config = dict(
    head_dim=64,
    d_mlp=768,
    beta2=0.99,
    weight_decay=0.085,
    schedule='wsd',
    batch_tokens=65536,
    steps=2660,
)
Each number is 128 + 32 x the weight over its row's rms, rounded and kept within 0 to 255. Layers, rows and columns count from 0. The size above them is the row's rms in percent of the matrix's.

# layer 6 MLP down, 192x768, rms 0.0908, rows 0-53, columns 384-511
size [101 103 104 102  97 101  96  95  98  97 101 109  99 103  98  98  96  97 102  98 100 101 101  95 105  97  94  97 102 100  96 104  98  97 100  98  92 101  99  99 100  97  95 101  99  98  97 103 102  98 102 104 103  94]
[[167  77 136 132 162 179 143 137  83 139 125 156 171 170  93 134  92 139  84 117  79 115 133 157  70 192 154 146 108 122 168 116 177 159 126 148 163 111 148 141 130 178 132 163  86 142 171 125 106 157 153 140 113 125 119  89 130 118 102  86 179 126 116 128 115 177 151 137 152  43 118 123 171 141 174 153 111 149 169 129  67 125 100  84 105 157  82 126 132 168  85  54 176 120 129  97 177 116 106 121 160 107  68 155 116 128 121  91 156 130 163 121 146 130 156 125 115 124 144  98  87 150 142 135 180 100 141 129]
 [147 118 129 106  87 165 177 131 176 122 149 142 116 113  98 173  95 174 120 108 141 197  93 125 157 157 113 146  97 114 128 179 168 162 153  82  76  79 133 142 113 121 107  87 140 123 150 171 144 137 119  94 106 135 112 106 136  79 117 142  84 109 177 146 125 135 107 155 130 105 165 100 124 117 154 134 113 158 116 107 133 129 107 209 151 124 111 142 134  98 151  43 109 108 161 118 133  57 116  62  76 178 138 175 139 145  92  77 105 130 117 145 136 147  94 173 142 129  98  55  67 125  96 157 158 116 155 116]
 [134 115  97  98 156 141 162 181 119 144  87 137  91 162 135 159 131 125  95  78  99 177 144 167 114  95  85 132 118 184 101 146 134 153 148 132 102 104  78 122 158 105 176 155 133  88 159 101 134  46 114  85 142 117 150 146  66 111  86  82 138 128 116  90 141 163  76 111 120 132 130 119 147 121 148 185 119 111 125 147 112 166 139 139  88  91 183 181 144 155 166 134 180 113 122 204 180 111 129 136 112 125 173 145 152 117  68 147 176  95 138 118 102  74 141 122 101 113 112 136 126 111 153  96 155 176 134  83]
 [128  61 138 154 113 160 104 136 115 118 147 130 131  96 160 187 116  97 107 107  93 116 147 100 145 129 115 121 168  48 171  85  92 135 102 152 102 106 160 124 164 204 166 164 128 121 109 137 145 126 195 178  74  63  98 176 152 149 121 120 126 139 168  96  95 104 109 133 123 200 131  80 152 158 138 111  96 179  91 117  84 136  96 142 149 138 170 126 130 170 162 103 141 144 157 115 144  67 131 133 118 113 171 106 150 159 113 161  96 114 136  86 226 103 135 146  65  72 123 128  94 131 116 112 143 213 138 110]
 [120 139 111 108 107  98 145 118 193 161  79 113 175  60 115  77  91 135 112  69  59 115 135 142 114 180 176 152 144 145 153 105 123 146  88 116 119 125 101 116  77 115 125 135 101  86 125  69 110 153  91 147 123 121 155 122 143  98 101 169  86 181 111 103 126 143  50 181  87 138 168 102 134 120  94 100 152 139 125 159 117  71 116 144 137 130  85 141 135  61  95 104 126 100 131 121 113 141 113 135 140 146  80 137 159 127 166 143  92 105 123  92 110 116 152 121 144 131 152  94 133 110 127 139 137 111  91 138]
 [117 110 129  70 143 173 166 118 191 174 165 155 144  99 115  91 114  97 114 144 142  89 108 127 121 155 139 124 198 169 104 120 170 133  99 102 112 107 144 161 141 143 146 105 150 134 107 118  56 198 132  88  88 141  73 142 134 111 142  89 104  53  68 173 126 109 152 131 162  97 128  78 104  75 100 120  87 109 135 114  67 132 107 159 124 114 122 158 121 184 141 143  39 196 132 135 167 100 135 136 120 179 127 140 131 153 144 141 117 108 127 146 175 159  31 112  61  99 132 109 166 123  32  84 132 156 146  99]
 [ 82  89 105 129 128 178 122  98 143  96 166 140 152  91 169 171 111 150  90 143  58 168 139 143 120 137 135 130  90 129 159 110 150 123 180 176 145 104 138 149 119 127  84 137 142 123  62 121  78 149 142 120  90 181 137 112  84 158 179 131 126 120 116 151  66 102 157 168 103 101  56  86 137 145 117 160 133  54 127 106 170 104 152 165  38 169 124 107 170 120 134 189 179  97 139 166 125  90 163 175 161 128 118 111 126 129 120 114  99 109  58 133 151 147 136 154 150 138 124 159 114  94 147  72 151 140 197 102]
 [128 155  83 144 144 145  60 176 158 190  93  99 107 139 153 124 125 166 138 174 165 194  93 147 161 131  92 132 154 131 166 126 134 121 185  50 117 130 114  80 138 126 109 134 105 153 152 129  98 190 181 148 111  75 137  77 105 139 154 124 134 135  68  90 149 140 123 163 108 123  88 145 140 134  80 121 171 122 117 157 102 122 198 139 186 128 114 174 114 142 184 174 149  98 158 155 174 141 147 167 140 166 125 166 118 177 121 138 148  86 164 154 162 124  91 123 138 151 140 184 165 141 125 101 129 134  85 121]
 [ 89 103 109 122 110 127 107 150 137 161  94 128 101  74  78 145 202 145 149 148  89 122 144 141  83 123 107 160 140 138 124 134 143  84  88 122 115 113 156 118 121 137  58 148 135 150 183 144 138 119 119 135 129 162 125 142 125 120 116 159 108 119 178 177 123 122 137 140 125 125 140  67 142 115 105 191 187 166 194 174 118 127 115 106 103  92 114 111 165 131 109 167 177 139 183  94  91 136 122 176 137  84 132 158 146  84  68 179 154 102  98 169 163 153  99  90 101 164  97  95 148 129 188 162 106 209  38 104]
 [111  88 116 162 125 175 118 181  98 166 108 122 119  84 161  86  77 143  86 152 114 157 157 100 145  60 129 122 115 122 110 156 152  86 142 156  84 118 113 135 175  97 105 161 103 135 170 141 132 122  96 138 146 110  77 156 167 137 119 170 153 150 123  69 101 155 158 160  92 100 150 154 134  96  83  99 172  98 124 118  41 181  96 139 144 111 153 138 135 204 108 138  93 162 125 200  94 118  87 103 108  94 172 111 179 167  88 152 125 168 115 109 182 158  48 175 101 106 154 154 165 117 145 133 138 131 106 164]
 [115  79 104 145 108 101 165 129  54 196 155 109  94 104 122 144 117 128 170 113 125 144 139 101 132 125 147 159 100  91 126 165 134 149  90 107 117 140 108  81 179 146 139 160 150 138 149 182 148 107 186 139  93 113 140  69 114  72  88  89 117  64  64 153 153 185 125  92  98 105 127 128 172 162 126 155 134 181 145 192 174 147 122 144 101 163  82  96 122 148 166 111 118 123 153 128  94 102 170 103 113 145 114  91 146 109 128 137 135 179 131  79 100  94 119 133 107 136  54 187 117 102 134 128 129 161 151  88]
 [130  95 163 182 126 118 160 105 114 133 217 130 140 104 114 138  69 156 146 113 127  80 138 146 129  79  89 147 123 118  90 131  89 178 125 131 148 126  89 125 128 124 104  45 167  99 183 119 149 134  90  92 174 175 139 175 164 126 154 129 169 120 119 137 121 145 132 128  84 189 142 140 103 145 114 116 154 119  92 130 141 196 134 124 124 157 145 118 102 122  74 131 120 105  85 168  75 117 142 170  91  95  80  73 118 127 140 108 115 146 150 118 167  58 194 118 108 141 184 103 155 117  75 114 114 110 203 169]
 [110  96  96 136 100 128 120 189 126 100 161 142  91 168 123 142 237  87  58 154 170 115 149 100 195  83 141 153  85 110 122 150 102  86 109 124  80  85 153 117 131  77 104 109 125 187 122 107 137 188 179  90 111 158 137  91 155  94 105  90 126 135 121 126 144 143 133 141 100  71 105 206 151 140 127 124 120 102 175 159 126 104 120  82 116 152 117 129 111 124 140 169 128 149 138  95  29  80 146 141 106  97 147 148 154 106 147  65 117 128 141 117 118 147 145 116 135 118  92 135 153  93 165 120 171 118 126 112]
 [100 132  60 156 164 151 113 156 139 131 152 182  82 127 150  70 120  96 128 117 107 161 141  80 113 126  72 165 124 107 137 172 145 139 117 126 166 125 123 147  88 168 165 196 144 129  84 133 114 116 139 140 104 154 109 120 113 136 141 113 170 116 146 112  80  87 139  65 117 141 156 113 100 126  72 148 123 190 122 107  99 131 143 110 122 125 119 168 137 112 156 145 122 135 108 137 209  95 120 183  88  85 140 127 147 120 152 120 191 177 132 135  89 152 168 178 177 150  80 148 117 185 123 153  98 110 134 115]
 [ 69 124 131 112 109 157 189 153 138 148 124 143  81 185 176 117 128 149  80  45 100 145 161  84 150 173 176 160 101 119 158  83 198 152 118 152  89  99 127 155  93  63 142 100 130 164 103 111 162 151 147 171 125 119  76  75  75 105 110 163 120 199 124 165 138 116 123 188 100 155 116 159 128 159 133  87 130 145 162 114 132 150 197  98 183 127  85 136 124 187 122  72 158  99 159 117 112  93 114 150 105 171 141 108 115  67 115  74 143 112 140 103 121 127 141  75 125  79 139 134 141 137 201 139 146 129 154 120]
 [107 115 160 108  96 109 139 120 134 147 111 155 128  63 149 120 156  99 107  93 133  93 128 141 131  80  57  94 110 104 120 111  95  87 138 121 163 188 170 138 100 116 118  88 147 161  79 107 152  90 209 164 143 154 127 134  93 144 110 135 116 148  92  88 105 170 156 194  98 145 122  45  95 124  98 156 118 143 160  97 102 147 106  88  69 132 163 120 111 106 113  78  97 150 150  73 122 107 117 227  87 119 115 140 103 149  57 121 175 124 147 149 174  93  41 138 128  94 114 150 122 147 117 142 140 108 101 108]
 [153 133 101  56 117 163 161  92 161 145 129  99 115 197 155 135  87 115 157 120 134 157 117 105  94 137 149 147 132 148 155  92 103 107 163 155 119 162  86  86 127 172 108 102 118 163  88 189 134 134 167  87 119 136  81 150 126 129  85 179 155  78 163 172 171 117 130 101 188 131 142 130 120  78 136 158 193 139 127 139 103 117 160  86 129 103 113  85 183 135 151 109 158 145 135 154 105 121 144 132 218 142 124 152 147 110 194 115  85 150 105  77 137 154 131 178 170 147 113 126 176 137 154  93 138  76 121 170]
 [135 110 108 145 159 160  97  87 173 117  61 135 117 161 120 118 116  89 118 155  74 109  88 148 127  60 121  91 144 107 110 157 122 115 132 184 127 140 124 113 144 165 124 178 148 152  77 124 133 138 113 172 127 124 123 204 180 160 128 102  92 105  87  81 168 125 171 175 131  91 159  99 170 194 168 165 169  87 123  96 114 123 128 127 111 142 103 126 165 121 125 188  52 158 151 203 108 178 117 132 147 143 160 142 189 129 136 140  90 168 141 140 146 104 109 121 106 136 152 163 159  95 117  57  72  99  88 141]
 [106 161 156  64 124  29 146  72 120  92 118 124 115 164 173 159 134 126 155  88 108 121  91 137 101  98 130 158 169 151  81 139 137  57 103  62  87 187 117 184 155 156 128 109 105  98 123  34 120 139 160  99 141 168  80 105  68 141 167 151 126 112 157 129 111 165 148  99 163 117  73 118 119 158 154 140 171 126 131 131  73 173 121 179 135 105 149 144 107 135 116 102  84 120 110 139 153 179  90 104  87 209 161 128  94 116 178 149 117 111 104 179  97  96 151  99 139 166 161 140 150 172 151 136 145 153 150 128]
 [101 122 138 117 150 121 128  98 127 166 112 152 137 131 154 120 116 154  73 109 143 109 101 160  71  87  87 130 138 164  91 135 130 101 107 128 126 182 138 108 105 111 149  98 137 134  61 139 133  93 127 162 140 153 142  75 131 169 127 143  76 140  75  76 127 202 110 134 123 117 122 170 125 106  78 104 133 128 138  83 115 177  89 129 106 174  89 167 121  96 129 145 210 111  98 143  94  92 101  72 163 166 179 144 135 128 142 141  96 102 202 125 104 137 153 147 169 109  94 122 129 121  86 104 135 173 156 126]
 [161  92 174 153 146 114 139 128 134 181 155 116 129 113 204 125 150 189 172 126 110 144 146 130 173 145 136 172 157 119 134 154 137 172 159 126 146 121 166 112  70 200 139 114  96 135  78 190 159 157 165 145 125 111 115 152 119 124 108 118 133 109 129 172 133 147 127 195 165 139 128 115 120 130 165  95 104  77 150 124 169 163 121 107 139  73 117 111 143 105 175 146 124 125  90 107 139 136 177 123 168 190 101 152 128 132 128 151 113 130 165 122 106 151  97 152 174 187 112 136 157 113 156 139 102 131 163 145]
 [132 133 161  76 142 164  90 127 171 154 169 119 163 102 117 105 139 138 124 142 102  80 139 177 104 149 136 129 157  84 107 166 148 119 200 175 154  90 113 151 167 126 183 103 155  93  37  60 139  76 126 115 112 146 139 194 122  88 111 142 118 152 204  95 150 155 134 116 122 176  68 164 104 135 153 106 103 162  80 114  94 139 133 110 154 148 156 120  93 111 170 158 147  99 154 138  91 146 117  90 120 128 141  77 138 142 103  88 116 151 117 121 110  91 199 150  88 142  72 114  93 153 145 170 138 174 102 144]
 [ 54 136 139 130 108 205 193  91 103 109 111 140 134 111 132 157 137  91 151  69 142 164 166 138 137 110 144 128 151  93 128 135 112  93 129 178 154 147  79 121 149 145 162 163 133 133 144 112 185 155 111 169 137 117 158  72  81 138 148  68 132 148 118 177 162  89 156 150 114 122 115 125  67 133 140  89 154 130  82 158 178 140 138  91 185  82 100 107 191 151 132 106 221 135  56 184 146  98 147 161  84 136 109 102 122 116 150 108  80 103 140 153 111 126 151 125 107 131 166 172  65 113  81 118 146 145 168 113]
 [ 87 148 162  55 140 137 119 111 109 153 123 141 150 104 105 107 151  76 101 117 147 183  87 101 127 124 133 111 135  77 114 143 127 185  91 131  95 119  91 129 122 113  97 168 101  89 112 152 137 128  92 132 102 117 124 184 160 123  61 167 122  93 139 102  86 111 195 104 122  96 137  99 137 175 130  99 123 140 147  52 184 145 134 107  72 114  99 121 126  83 105  97 145  88 152 145  34 141 112 113 112  83 129 127 138 131 101 131  64 179 128 136 159  95 121 137 151 112 182 130  78  86 136 135  63 106 121 138]
 [ 97 141 186 218 100  92 107 151 129 135 137 145 179 148  93 122 123 102 167 108 166 153 131 111 165  93 119 138 138 215 152 127 133 126 133 103  88  97 144 113  95  96 156 157 117 131 156 111 126 144 146 137 160 114 140 175 139 134 172 173 148 142 125 227 124 132 118 152 157 182  71 145 150 138  63 131 179 131 190 149  62 106 126 136 125 152 175 105 175 174  63 168 157 151 199 129 156 137  92  81 108 163  94 167 167 122 140 122  99 148 140 161  97  97 122 156 136 161 192 164 138 161 207 142 133 133 192 148]
 [125 159 201 113 159 138 122 133 128 119 156  96 129 126 105 202 109  94 140 128 177 124 133 126 101 139 103 172 124 180 160 141  88 192 100  90 135 223 118 115 168 160 104 127 111 119 147 142 112 130  82 123 144  70 142 142 116 128  86 101 113 125 144  83 124 140  73 131 195 122 160 108 160  73 131  95  66 159 143  80 144 139 102 190  84 123 133  68 183  77 148  60 138 125 163 163  91 116  80 133 152 208 169 156 147 172 126 132 100 165 118 101 145 125 143 128  76  96 141 141  88 119 168 138 147 153  78 100]
 [136 163 151 138 152 157 142  72 116 147  95 155 116 144 122 100 134 163 128 116 137 151 147 153  95 104 104 117 158 174 116 123 151 164 139  98 105 100 148  91  62 115 131 137 118 145  94 112 124  97 142 112 142  74 115 167 166 136 126 159 118 160 172 203  94 144 171 172  88 133 145 115 132 131 120  15 160 116 139 134 158  51  88 152 177 188  89  98 121  50 153 102 124  93  77 152 152 134 114 162 206 128 173 130 136 118 143 134 148 150 136  99  86  76  63  48 133 104 136 166 122 166 175  74 121 151 105 160]
 [ 75 140 117 133 178  95 149 164  89  98 158 132 109 113 123  97 147 115 118 140  80 138 115 141 125 173  97 125 162 134 158 120 151 141 136  80 128 170 138 158 117 110 134 120 193 119 184 147 125  31 128 124 182 166 190 107  75 127 125 160 177 129 102 114 128 126 198 163 126 154 168 122 114 169 109  96 196 112  73 123  91 172 138 119 133 137 148 108 104 102 104 157 157  64 103 143 100 224 115 128  93 147  91 120 119 147 105 159 217 184 169 166 126 136 161 107 230  88 152 159 109 150 163 128 108 134 153 129]
 [134 130  98 147 124 133  94 161  66 104  90 109 185 105 179 111  58  30 158 119 121 106 141 136 142  81 103 156 125 165 104 123  88 128 162 147 100 100 162 140 146 130 147 145 165 111 156 193  71 124 179  81  91  70 142 152 126 174 125  80 175 138 138 143  21 172 128 134 146 192 137 118 108 100  73 109 159 132 144 123  77  73 130 120  87  97 169  75 130 166 122 107 139 125 155  81 105 120 106 169  88 126 160 139 115  98 168 139  26 141 120 137 154 116 148  95 104 180 132 122 124 128 155 112 131 141 127 158]
 [138 122 205 124 151  82 136  98 137 149 156 141 154 180 220 120 157  84 101  89  79 133 142 158 134 132 136  84 190 127 143 104 101 153 140 178  93 134 163 169 130 163 120 139 129 128 148 159 123 144 100  12  66 140 159 108 117 133 129 129 159  97  97 140 131  68 131 105 124 128 110 118 137 128 130 155 142  83 161 122 133 153 123 149 111  80 117  77  92 147 149 180  88 137 145 155 119 149 133 111  97 203 150 135 141  63 144 142 109 124 172 146 105  67 173 148 149  92 134  87 149 126 120 106 145 118 159 131]
 [129 137  90  86  98 210  96 128 104  58  85 168 141 144 148 103 176 153 151 191  86 151 156 100 116 157 110  94  87 124 139 121 135 152 135 108 121  86 110  45 105 179 157 176 124 123  98 132  98 121 100 140 112 180 120 107 106 145 122 134 117 123 170 130  96 120 102  92 122 128 141 135 124 151 153 100 129 150 126 148 110  98 141 109 137 147 123  84 132 179 143 187 165  97 101 104 130 111 128 108 110  41 154 117 135 111  70  62  83 136 125 114 109 105 153 115 110 147 105 106 114 125 120 186 153 119  90 152]
 [ 88 129 202 168  67  89 113 169 165 141 114 138 105 157 156 112 155 196 116 159 121 107 128  75  73 192 157 106 140 150  54 119 113 135 119 135 147  85  76  87 107 134 123  78 156 132 108 111  98  71 133 134 143 122 146  94 145  87  98 138 102 162 167 160 168 162 125 102 129  99 171 158 119 142 130 131 119 165  71 121 168 110 140 155 160  91  99  67 111 137 177 148 162 162  94 159 114 133 167  94  86 116  97 107 124 126 137 173  31 141 121  95 147 125 160  76 144 113 126 118 144 103 101 153  87 111 125 171]
 [141 121  95 115 130 160  99 128 149  65 146 169 107  96 148 122 124 158 151 106 172  80 149 140 197 107 113 128 150 141 119 132 134 151 143 160 120 214 156 139  99  81 128 139  97 112 102 106 129  87 110 110 109  93 122 187  90 101 111 194 133  60 135  95  80 127 137 127  78 138 109 130 173 103 125 150  64 140 140 153 107  66 129 126 127 123 158 101 156 184 133 148 112 131 153  86 133 151 144 114 146 200 100 136 101 106  80 160 107 124  56 159 127 117  92  86 100  98 133 152 114 144 128 147 137  94 139 104]
 [164 101 150 102 122 106 143 129 106 149 125 149 176 113  69 156  97  79 110 115 115  91 150 156  72 113  89 153 134 119 109 148 133 165 127  79 154 116 144  93  88 190 127  99 124 159  75 153 120 126 176 144  88 131  87 151 116  83 227 129 141 122 167 155 187 144 105 125 185  73 146 166 140 141  95  88 159 119  87 126  94 103  97  91  53 139 110  80 155 151 187 117  93 138  61 125 156 125 178 107  99  56 151 125 137 103 152 112 142 133 119 176  77 111 164 121  86 101  97 121 122 121 127  99  97 110 149 135]
 [232 127 108 141 115 107 173 130 120 153 138 105 167 100 123 139 102  78  99 111  90  98 135 139 164 171 124 151 132 155 134 113 137 132 103 141 179 140 131 103 169 122 124 143 157 130 100  52 133 156  30 109 136 166 113 150 168  88  94 102 133 148 149 150 118 134 108 115  91 128 154 138 163 221 102  89 116 160 140 110 119  97 131 121 133 120 144 141  80  52  91 126 142 110 122 116 114 146 164  69 133 110  77 150 115 131 145 132 108  92 129 155 171 161  89 160 200 161  91 149 170 134  78 132 106  65 157 172]
 [ 85 158  51 160 144 139 128  95 206 133 159 112 174 156  91  99 117 114 149 110 146 118 129 173 106 127 171 142 200 138 129 133 127 142  91 128 129  53 107 132 121 147 133 143 159 126 103 134 101  73 146 153  63 128  94 118  95  91 168 142 131 146 165  76  69 150 158 156  99  86 127 165 126 170  81 176 139  99 126  80 163 140 119 139  81 178 114 104 157 155 148 131  15 154 108 106 156 123 135 174 136 127  92 143 137  82 117 121 181 133 145 135  93 100 139 103 165 153 189  75  97 186  75 135 131 159 126 120]
 [136  99 162 133 118 145 151 130 121 117 176 102 113 151 112 127 129 166 116 169 151 167 166 151  85 139 150 132  24 116 143 110 115  96 159  80 132 135 135 161 146 109 102 104 155 143 134 123 174 165 168 177 119 164 118 115 151 148 185 120 160 125 147 133  69 142 112 138 183  83  76 127  97 180 178  74 113 122 104 101 147 128 135 114 171 147 143 115 115 109  94  62  79 138 153  94 139 196  60  99 140 106 137 124  85 145 103 139 177 165 144 100 105 141  76 113 170 135  67  87 164 122 161  83 126 141 133 136]
 [127 126 131 100 165 102  92  67 108 128 105 102 129 109 143 178 143 148 104 125 150 132 135 141 134 113 160 132  68 150 157 191 177 109  98  50 192 121 114 103  87 154 104  93 137 154 108 124 145 111 119 129 146 148 107 178 141 145 115 174 149 101 114 137 117 144 116 101 100 105 166 121 142 125 131  50 107  98 162  92 126 148 115 134 154 148 148 105 120 119 144  98 141  71 106 124  65 117 185  99 181 144 168 164 151 102 130  97 135 118  74  71 128 129 134 104 123 123  89 121 139 130 137 161 101  82 123 127]
 [ 79 116 119 158 122  86 163 195  96 105 100 111 175 119 103 103  76 146 143 122  94  84 102 196 110 187 122 110 171 141 135 123 213 139 126 113  67 140 137 111  95  88 176 189 113 114 157 137  78 118 149 102  90  89 108 161 143 135 150 125 154 135 135 113 116 100 106 119 175 115  98  99 114 117 119 126 113 186  92 134 175 154 148  67 141 122  84 121 102  58 131 119 127  96 134  71  20 102 140 117 132 119 101 119  99 129 135 129 160 202 110  92 123 136  79 102 118 117 101 183  69 124 166 147 191  81 145 126]
 [123 157 121  96  58 162 164 113 183 106  94  74 123 120 104  27 152 135 177  81 192 150 126 130 131 156 141 174 102 117 167 173 162 153  89 105 133 133 166 116  70 105  77  95  77 140 126 100 153 141  55 171 169 110 135 135 127 221 201 131 109 109 139 178  72 104 111  94 117  90 179 123 151  85 115 119  88  83 118 107 139 122 115 141 130 134 122  90 159 110 135 138 105 114 115  74 104 163 140 126 125 157 123 119 121 137 112 135 142 131 123 116 141  91 116 104 111 111  90 132 163 127 155 119 129 157 169 143]
 [117 145 128 135 130 169 146 108 138 108 134 113 203 117 177  95 147 123 176 136 106 180 149 118  92 162 117  94 180 134 150 119 139 124 167 143 154 173 142 191 182 198 134 100 138 154 126 132  97  88  98  87 133 118 192 138  83 175 157 153 108 154  88 129 117 185 111 122  83  81 130  55 117  96 177 113 113 136 121 103 180  78 151 115 148 135 125 117 107 138  93  54 133  97  84 138 163 100 119 175 162 151  92 157 155 139 151 159 127 207 156 102 116  92 155 168 115 131  91 134  92 127 170 148 140 196 111 150]
 [155 108 128 151 126 138 123  95 152  98 100  68 132 172 147  99 115 178 143 162 195 112 100 129 112 155 136 124 141  85  57 131 169  82 213 184 158 126 104 135  93  76 138 129  94 101 116  94 154 116 133  58 106 136 144 104 154 154 148 136 133 174 113 159 118 155 158 175 124 165  84  86 115 153 101 136 130 120 110 102 176 157 134 114 118  40 120  77  99 120  84 129 147  67 102 114 100 129 110 173 168 152  98 198 166 117 140 124 141 143  23 104 156 128  98 128 172 156 156 149 160 170 164 151 158 128 152 133]
 [ 84 100 105 185 107 190 189  83 157 135 127  68 132 191 104  97  98 134 138 120 179  96 150 166 152 102 133 118  91 181 140 200  96 128 148 116 102 133  72 151 155 111 145 128 130  87 102  99 149 155 165 143 144 183 169 170 204  84 139 159  98 179 134 209 118  89 141 129 114 197  84 129 144 113 114 149 101 129 135 160 126 103 108  92  74  87 108 158 126 103 147 156 109 154 147 120 130 132 168 138 162 177 153 112  82 224  90 130 179 124 177  70 167  64 102 128 151 180 126 139 106 186 127 137 117 171 146  85]
 [140  89  82 114 184 138 172  98 132 104 161 129 111  86 123 137  91 138 100  77 113 151 103  73  81 136 154 109 151  81 101 135 138  66 118  57 106  98 114  69 110 198  76 156 151 106  85 135 148  90 161 143  70 127 148  78 125 106 104 135  93 104 102 103 157 132  70  85 131  94  29 144  99  91  95 131 141 144 118 126 116  78 163  77 227 100 134 107 140 127 161 142  90 106 120 128 147 192 119 156 164 110 150 180 145 113 147 139  98 133 168 134 156 149  61  65 111  64 113  90 145 125 163 146 129 176 135 119]
 [162 169 173 108 128 154 121 107 184  95 120 128  90 124 131 139 147 124 175 137 148  95 136 162 164 170 103 114 128 159 103 132  86 164 148 144 173 147 162 182 164 173 156  76 167  60 160 198 181  87 166 137 126 157 124  65 138 103 127 152 131  73 111 177  96 134 148 158 140 140 184 204 124  79 139 135 125 136 129  82 191  79 111  86 130  99 169 105 160  94 108 128 215 134  67 109 163 223 101 107 131 137 150 103  98 127 122 138 149 119 104  81 150 148 109  59 131  97 176 112 143 123 117 151 117 116 147  86]
 [137  76 122  96  82 119 155 116 145 123 140 170  98 119 123 157  43 137 137  87 130 127 169 180 110 128 123 146  92 131 161 141  91 129 123 135 134 119 106  87 175  79 151  44  97 125 119 125  78 147 119 104 134 136  86 122 106 130 108 103 167 161 110 132 148 169  99  40 157 136 149  57 128  88  75 138 132 110 145 113 127 129 167  33  89  46 153 151 145 110 134 163 109 166 111  44 114 107 172  90 152  91 139  93 129 150 129 201  96 168 139 160 140 146  74 137 164 170 130 139  89 124 158 109 147 136 149 108]
 [174 139 162  93 122 176 167 100 123 149 173 139  93 122 149 130 155 132 143 116 181  91 112 105 152  82 129 103 101 132 115 126 158 150 140 138  94 134 101 137 123 145 103 104 115 126 139 141 143 126 177 149 165 117  86 135 152 112 116 179  64 112 164 152 135 154 122 155 218 178 101 164 130 123 148 122  90 106 171 160 139 144 175 141 124 108 141  95  49 134 169 158 141 144 120 100 134  97 133 137 168 140  86 115 100 133 125 108 101 110 141 107 120 135 153 162 113 171  93  86  77 128 103 188  94 121 119 174]
 [168 121 150 134  63 175  79 164  85 112 134 107 106 103 112 136 150 148 126 155 107 140 114 129 118 133 153 136 147 122 115 150 136  81  99 125 150 125 102  94 173 158 106 142 114 145 105 160 143 150 134 150 150 190  52 154  89  98 116 107 129 116  69 119 161 114  91 170 107 156 133 116  72 109 175 173 151 127  98  62 137 147 124 173  74 136 118 135 126 123 129 155 117 168  99 151 121 157 143 160 163 193  98  59 143  69 132 119 119 158 110 148 157 107  94 190 141  91 144 108 135  75 120 149 126  71 138 116]
 [101 134 169 108  70 183  67 147 173 179 137  94 120  80 166 141 100  96  92  90 171 134 164 105 165  83 129  62 104 142 131 115 139 121 112 157 150 148 107  72 137 194  96 158 120 160 161 134  36 183 101 116 117 162 146 102 155 148 128 144  92 130  80 121  86 127  94 172 107 174  83  97 131 163 135 161 121 141 149  81 154 158 135 130  76 184 129 158 152 116 141 107 203 182 108 153 148  95 129 132 151  66 107 163 142 104  61 124  91 168 100 105 158 118 147 112 131 119 122 165 100  85  94 122 118 169 160 139]
 [139 134 202 140 123  95  77 175 117  89  76 188  94 147  87 170 133 143 165 118 152 161 111 168 127 116  99 118  94 113 112 161 115 111 116 158  91 122 119  90 125 112 108 158 150 108 166 119 100  43  79 131 166 146  99 104 134  67 107 116 128 129 138  96 112 132 146 134 146 116 146  87 127 126  88  78 119 101  94 117  97 153 104 108 185 154  82 166  64 112  65  70 145  67 140 132 145 105 107 141 120 107 163 149 135 129 140 148 122 167 161 135 189 196 185 162 126 150 172 159 170 153 143 145 165 139 148 162]
 [147 142 106 154 131 122 104  92 130  99 156 143 169 146 111 122  61 146 207 137 182 125 135 114  95 139 133 162 147  91 158 114 114  97  98 147 110 152  91 175 140 105 161 110 124 140 198 110 175 167 140 162 162 148 159  99 126 126 136 120 154 167 131  62 183 126 123 172 153 111 107 165 110 116 139 122  66 137  75 101 131 198 135  87 153 125  89 121 176 121 122 172 121 149 130 188 125  97 174 156 172 152 139 128 120 131 196 106 150 157 108  81 163  98 152 127  73 163 150 118 107 177 162 169 157 151 129 199]
 [ 86 135  81 119 179 140 171 196 132 118 176 169 120 122  86 124 134 115 127 163 159  74 107 158  96 180 149 119  70 131 131 120 102 143 114 105  71 123 111 119 119 120 125  69 162 127 162  66 162 156 201  77 147 168 129 118 112 177 142 142 105 145  94 140 160 151 103  94 134 164 158  52 139 131 131 130  91 128 136 158  67 139 133 138 163 145 167 126  86 121 131 134 143 100 155  74  80 120  54 158 130 135 148  78  84 135 130 155 176 111 140  66 167  83 134 117 122 104 134 175 211 117 167 104 144 121 145 106]
 [143 152 157 155  79 157 184 112 129 141 117 116 160 213 133 107 110 144 109 135 120 150 151 108 136 155 172 127 195 150 124 140 125 123 134 138 117 129 136 146 165 107 131 141 125 122  90 113 162 118  70  92  77 125 135 159 131 118 150 169 150 127 154 112 118 133 132 140 111 136 193 115 193 126  62  91  88 111 121 127 120 147 161 138 139 106 167 181  87 130 176  89 119  73 191 114  88  81 145 130 145 184 109 142 131 125 149 138 143 168 123  61 121 128 128 122 191 148  58  91 144 164 176 183 153 129 127 106]
 [138 142 116  60 103 131 110 164  77 105 157 115 107 130 147  84 118  77  82 101  99 177 110 155 121 147 197 150 117  73 146 144 149 179 152 149 158  78 151 179  76 143 108 111 102 161 172 160 110 106  61 214  83 167 111 117 119 141 132 121 110 156 155 147 126 115 143 122 128 117 112 129 125 118 120 141  84 103 151 164 142 100 152 110 163 130  89 151 114 158 119 115 109 151 169 135 101  78 140 110 150 135 130 141 164 147 161 117 135 131 127 139 148 166 144 117  94 135 117 101  92  74 147 114 132 195 116 119]]